config.toml
n_layer = 9
d_mlp = 3072
norm_place = "pre"
attn_scale = 0.125
init = "orth"
optimizer = "soap_variant"
lr_head = 0.00918
final_lr_fraction = 0.0
batch_tokens = 131072
seq_len = 1024
doc_mask = true
Each number is 128 + 32 x the weight over the matrix's rms, rounded and kept within 0 to 255. Layers, rows and columns count from 0.

# layer 2 MLP down (transposed), 3072x768, rms 0.0295, rows 2231-2262, columns 720-767
[[159  52 143 149 104 120 109 115 181 129 157 124 157  79 124 163  45 115 111 141 119  86 106  50  85  88 101 137 159 142 116 172 195 114 214 183 100 126 142 147 150  97 127 132 131 111 145 141]
 [159  61 104 160 108 139 173  76 139  89 127 129 169  99 106 152 147 152 107 143 154 125 170 100 137 120 133 117 113 163  90 152 179 125 112 154 134 135  91  97 165 128 120 171 149 131  49 187]
 [113 149 164  91 160 139 105 158 157 136 130 126 116 134 144 169  75  99  91 115  88 140 155 100 105 110 165 141 158  90 117  79 148 127 126 153 162 122 192 181 109 134  96 158 132 176 120 150]
 [119 134 157 112 103 153 121 127 122 149 138 110 121 104 112 137 123 178  78 123  66 103 102 117 109 155 131 134 133 134  90 101  97 155 142  84 126 118  89  94  98  95 102  86 138 110 140  77]
 [ 83  46 117 157 139 147 109 123 105 115 164  77 133 128 159  78 103 101  80 121 157  73 103 102 100 148 128 141  95 115 128  73 108  87 108 100 181 151 127 154 139 136 171 162 170  96 196 150]
 [144 109 115 160 110 141 186 116 144 159 201 154  75 112 184 162 142 134 129 133 107 138  86 187 115 104 175 166 112 120  72 115  96 104  62 213 103 159  99  90 106 145  87 141  75 101 137 171]
 [118 147 158 129 131 126 112 179 128 132  95  63 165 129 153 163 116  94 175 126 136  95 100  87 125 140 146 141 138 103 129 134  51 107 107 156 107  43 123 102 121 133 135 159 215 173 131 188]
 [148 115 103 143 112 147  99 123 107 175 178 102 189 124 160 142 184 132 163 144  95 146 144  72 119  59 128 135 147 133 112 156 120  93 131  92  94 159 154 132 203 139 138 167 186 133 130  84]
 [114 162 121 141 138 118 132 104 170 186 117 128 116 159 111 187 159  89 135 168 135 146 155 170 107 139  58 140  71 117 179 121 153  82 100  96 144 110 121 123  99 141  81  86 131  94  98 114]
 [156 195 111 102 175 187  81 123  82 154 135 123  74 168 123 100 127 122 173 134 127  92 126 147 125 127 141 120  99 194 133 116  55 144  80 135 120 189 132 162 139 103 126 147 135 132 169  98]
 [ 76 157  86 156  89 101 136 216 151 159 128  58  93 163 158 146 153 180 110 200 172 131  89  55 137 101 107  82 149 107 172 128 157 147 185  59 131 109 132 171 191 112 123 114 143 158 108 121]
 [ 83 114 184 134 141  86 149  84 145 129 170 142 125 129 137 136 149 131 102 104 128 137 116 113 110  99 160 133 119 133 125  80 133 175 143  69 171 125 148 165 144 134 116 153  84 121 162 140]
 [149 119 163 147 120 185 109 192 147 141 139 140 146  88 114 153 100 108 164 178 156 150 143  81 137 116 110  85 155 211 154 210 125 186 131 112 124 129 121 117 164  82  85 198 115 146 148 102]
 [185 114 148  88 176  70 114 137 138 113 153 184 104 181 167  99 123  91 164 143 158 176 178 168 160 191 105 186  98  98 130 146 148 218 145  90 171  91  77 178 175 121 112 120  73 148 170 138]
 [149 131 123 131 106  95  70 131 196 140 203 150 122 138 175 173 126 143 164 159  98 115 163 145 125 109 117 155  79 146 109 111 180 176 145  74 139 159 159 126 101 150  36 171 136 101 128  68]
 [114 142 173 104 105 155 124 144 111 110 151 120 109  67 149 140 160 165 161  91  57 165 112 102 137 167  81  69  76 174 147 167 127 120  98 156 125  68 107 140 130 136  98 140 143 151 157 126]
 [144 197 153 158 145  97  90 151 163 133 150 180 107 135  60 170  78 139  98 126 125 173 188 132 107 145  96 121  97 109 122  97 116 111 100 144 147  72 122 109 121 113 153 144 119 119 146 144]
 [152 123 102  75 139 119 123 143 156 143 149 133 100 161 109 182 139 174 149 110 121 130 147  78  94 111 112 188 101 138 124 141 157 168 145 157  52 149  92 141 147 132  93  64  84 111 131 100]
 [134 193 107 157 100  92 186  60 151 136 142 147 144 127 155 150 166 189 160 153 115  97 178 112 120 150 110 130 143 119 146 152 159  92 134 119 120  64 119 211 143 134 117 151  97 120  89  92]
 [117 168 113 140  94 130 142 170 122 117 148  97 102  99 139  63 126 105 171 124 175 122 104  75 101 135 160  89 133  99 110  87  61  90 154 160 136  59 151 144 167 124  94 151 132 131 111 119]
 [117  49 122 155 107  72 128  69 149 105 176 132 134 149 167 148 145 152 107  98 200 182 175 138 127 130 171 144 106  99 134 157 120  60 148 104 124 121 117 139 116  86  90  88  86 165 136 156]
 [136 145 158 133 151 114  76  63 130 110 115 114 124 126 147 125  80 121  99 153 153 171 140 106 134  86 151 153 105 129  53 114  96 163 196 149 162 121 120  99 166 151 126  87 149  79  59 148]
 [129  91 111 152 156 141 171 128 107 102 175  98 154 155 128 117 145  97  64  66  88 139 104 123 148 169 133 149 176 139 144  82 163 101 157  88 124 167 164 142  78 150 156 140 125 182 124 147]
 [137 117 140 153 101 101 177  79 101 140 124 198 157 128 126  81 101 128 163  82 147 136 115 122 124 151  84  89 105 130 108 113 172 140 134 142 134 137 223 102 197  75 105 221  87 121 122  97]
 [154 173 183 128 144 133 118 126  89 153 160 118 124 150 134  84 147 233 152 141 131 156 170 137 130 158 133 151  87 131  73 168 117 100 124 130  54  93 197 115 123 113 175  79  70  80 108 173]
 [ 72 131 122 142 126 167  90  90 155 123  59 153 106 182  98 147  88 125 115 155 101 165  57 152  92 158 103 195 105 119 118 151 176 111 126 121 121 101 119  82 130 165 141 126 108 105 167 158]
 [109 137 170  82 119 141 127 136 166 158 142 121  89 111 162 157 150 115 182 103 118  80 119 135  87 166  34  88 108 120 133 118 115 131 142 121 186 155 134  98 146  58 117 150 144 123 223 121]
 [111 131 126  94 115 146 162 173 136 135  58  96 169 115 121 150 159 125 178 173 122 106 182 160 153 136 121 149 184  94 118 181 100 104 105 131 125 145 103 153 174  88 166 102 155 127  87 110]
 [141 168 114 150 150 138 162 127 138 115 173 111 175 129 145 167 133  96  97 109  77 149 124 146 171 105  93 116 143  79 128 173  93  92 141 132 116 125 129 174 172 144  79  81 111 170 120  71]
 [ 80 116 152 147  97 147  53  97 118 192 135 142 175 142 106 156 110 129 146 124 148 130 125  96 154 129 143 148 114 139 121 138  88 114 156 157 107 137 215 101 173 160 130 103 152 136 123 117]
 [157  89 124 105 177  91 129 145  92 147  59  96 141  53 158 153 133 168  99  83 112  77 120 142 108  93  94 156 140 130 155 175 145  94  87 106 122 101 109 128 121  86 181  61 134 165 125 107]
 [151 149 128 114 145  93 138 143  96 176 154 130 126 124 138 139 151 146  71 114 137  97 129 116  91 105 133 159 109 187  84 101 107 121  44 190 168 106 129 145 134 169 107 152 107 145 115 116]]
# layer 2 MLP up, 3072x768, rms 0.0295, rows 2232-2263, columns 720-767
[[118 158 100 101 115 142 103 188 133 121 162 154 102 130  81 150 112  83  89 112 107 118  76 145 148  85  68  95 103 136 101 121 135 110 174 166 107 150  87 125  80 132 138 168 110 130 103 140]
 [157 143 117 139  87 125 140 120 120  95  89 184 111 108 106 111 102 158 145 134 157  98 105 121 116 152 127 169 106 156 124 137  81  87 126 109 124 130 114 118 107 139 137  99 167 125 133 102]
 [155 129  87 134 141  90 129 173 155  76  92 107 134 167 111 103  90  87 157 143 143 131 139 125  74 132  94 134 153 115 104 133 164 160 114 105 195 136 130 136 109 122 135 182 105  98 155 101]
 [144 131 102 162 116 140  94 171 165 117 120 187 108 189 124 133 116 116 123 123 143 160 118 143 108 124 155 155  71 130 125 152 124 137 127 163 133  80  78 180  78 134  91  96  77 147 135 123]
 [142 116 130 128 164 130 141 124 131 132 143 109 109 135  79 208 110 138 143 102 123 152 161  69 148 149 114 166 141  86 141 178 156 116 141 101 112 157 122  71 200  81 104 109 190 137 121 138]
 [146 137 110 109 124 113 140 101 143 123 197 162 101 100 122  84  85 135 147  87 119 127 133  58 125  91 159  74 135 111 134 119 162 153 142 104  75  66  76 184 187  97  85 101 121 158  68  99]
 [126 112  74 218  99 123 148 191 143 101  93 158 126 166  95 157 104  97 118 147  87 117 170  90 155 122 148 175 194 155 126 153 145 123 103 161 179 160  73 165 135 148 115 101 158 147 139 149]
 [109  84 110 156  64 169 150 132 151 147 173 182  58 166  40  92  77 126 114 106 132 175 143  93 161 164 113 156 171  73 132 151 143 102 151 157 153 109 162 114 133  32 115 124 155 131  86 131]
 [111 101 135 108 112 157 111 124 148 120 124 119 124  70 173 122  92  89 129  69 128 149 163 181  88 206 174 139 122 108 140 139 165 115 157  86 153 122 118 103 129 143 141  96  90 178 186 136]
 [119 147 101 147  91 141  97 151 113  85 131  69 164  84 101 130 181  86 111 104 136 132 135 201 147 156 128  97 169 125 116 115 148 107 152 121 126 145 140 134 103 115  66 166 158 183 140 114]
 [145 177 149  90  54 109 133 131 147 164 101 117 121  82 137 157 139 104 175  83 124 149  80  79 135 136 203 123 175 147 143 102 113  82  90 155  94 128 101 125  76 153 138  70 139  94  62 163]
 [164 173 146 142  87 187 139  92 170  91 177 150 186 144  89  91 147 150 136 107 146  78 131 121  61 134 143 199 141 166  99 113 131 171 104 161  93 196 103  99 101 111  89  73  81 146 117 173]
 [117  89 121 171  55 161 111 135 135 118  29 102 156 144 132 124 199 139  78 112 136 144 100 133  85  95 129 127 135 110  97 115 145 152 150 169 163 151 134 124 189 111 106 130 138 135 109  75]
 [136 177 120 104 124 140 132 104 104 136 146  81 120 150  83 149 162 166 102 111 139 138 128 140  95  84 141  97 188  90  98 108 111 116 180 166  64 169  91 173 170  73  98 114 161  89 143 134]
 [100 153 140  87 119 133 138 111 179 143 101 117 101 169 138 148 115  95 126 121 136  91 176 120 132 100 145 167  93  94 114 139 115  99  98 179 117 129 139 173 106 166 152 191  90 105 117  95]
 [155  70 196 104 138 138 123 139 181 128 108 106 105 160 106 172 168 130 157 121 153 138 122 138 112 125 148  90 128  56 122 101 146 149 133 118 134 123 128 152 118 170 140  88 126 144 129 132]
 [196  99 140 125 108 183 114  91  82 135 191 132 168 114 128 109  53 113 111 163 141 132 132 117  98 185 148  30 138 115 155  54 133 141  83 166 122 155 101 144 153 130  83 137  91  91 175 148]
 [ 88 135 179 177 153 125 118 130 122 132 173 181 101 214 133 129  75 123 140 158 142  80 101 141 128 129 140 138 115 156 150 181  82 103 167 144 193 173 171  34 115  95 122 129 138 115 150  70]
 [109 100  95 147 100  94 138  76 124  80 110 153 179 137 121 165 144 198 154 206  78 206 104 121 121 100 129 143 137 144  79 161 127  90  95 138 119 176  32 121  94 135 105 114 157 142  64 130]
 [184 207 108 135 131 175  80 139  70  92  95 169  82 147 167 125 148 188 140 141 137 125  61 113  99 110 101 120 127 136 132  82 152 122 141 125 145 149  79 121 138 153  51 112 135  81 176 186]
 [129 165  45 165  77  94 151 175 207 129 118 147 156 134  38 137 160  97 151  94 145 184 131 129  99 172 178 136 102 151 138 159 143 117 123 113 109 105 101 122 161 147 105 114 217 168 135 139]
 [116 159 119 144 110 107 162 108 146 140 167 129  84 201 145 164 120 130  99 117 139 151 128 184 132 109 159 125 153 112 143 137 135 200  93 100 135 129 185 159 160 153 114 149 155 118 112 167]
 [179 105 115  68 104  98 135 148 157 115 121 151 178  98 123 121 167 136 121 135 127 154 108 159 133  84 141 109 152 129 128  68  89 124 105 149 168 123 152 144 121 158 148  56 159 145 146 163]
 [141 167  44 145 111  90 147 174 151  74 141 130 167 134 162  99 158 112 110 135 140 116  74 156 102 136 121 153 139 123 176 107 151 162 120  86 111 123 127 116  93 169 149 148 162 130 124 162]
 [116 139 134 143 147 127 140  98 147 114 138 145 171 125  96 123 164 145 120 155 158 118 156 137 157 162 177 181  95 105  70 104 205 158 104 133 100  96 156 117 114 141 140 163 160  65  89 144]
 [112  90 110 139 162  74 125 163  93 155 135 132 151  95 108 101  89 137  63 194  90 127 128 139 130  60 143 130 133  83 127  87 112 172 147  90 115 112 122 148 134 186 150  81  93 139 148 126]
 [ 95 163 126 116 108 141  93 134  98 107  37  95 125  84 157 145 120 140 168 102 136  95 121  99  97  81 108  96 149  59 144 117 148 178  90  95 141 157 105 125 134  91 180 184 195  92 188 114]
 [ 90 141 139 158 121 127 130 119 152 148 145 154 125 170  95 122  84 123 141 103  67  92 109 124 103  73 100 175 151 154 135 103 134 126 153 157 193 108 129 126 149 160  91 161  90 105 103 123]
 [162 157 112 114 125 179 148 144 134 133 125 147 154  73 144 137 135 151 128 104  40 146 136 169 124 114 113 103 174 119 195 115 172 129 115 126 126 118 117 120 102 124 105 176 110  85 111 119]
 [131 187 132 121 100 180  53 134  92 150 116 147  96 130 148 141 133 165  96 155 103 135 180 116 109 145 136 149 122 150 109 103 126 151 155 154  84  98 152  59  89  88  81 160 137 140 142 125]
 [156 128 137 116 171 179 161  79 152 154 179 102 132 158 161 134 130 116  79 133 172 173  97  97 137  92 159 159 143 106 159 121 139 105 130 114 120 118  77  87 110 177 156 123 121 135 150  94]
 [142 143 148 156 149 162 147  92  77 117 171  92 106 163  85 118 136 156 158 159  41 130 161 108 172 144 106 110 141  90 153 163 124 104 116 126 131 111  96 157  74 133 172 140  94 172 152 101]]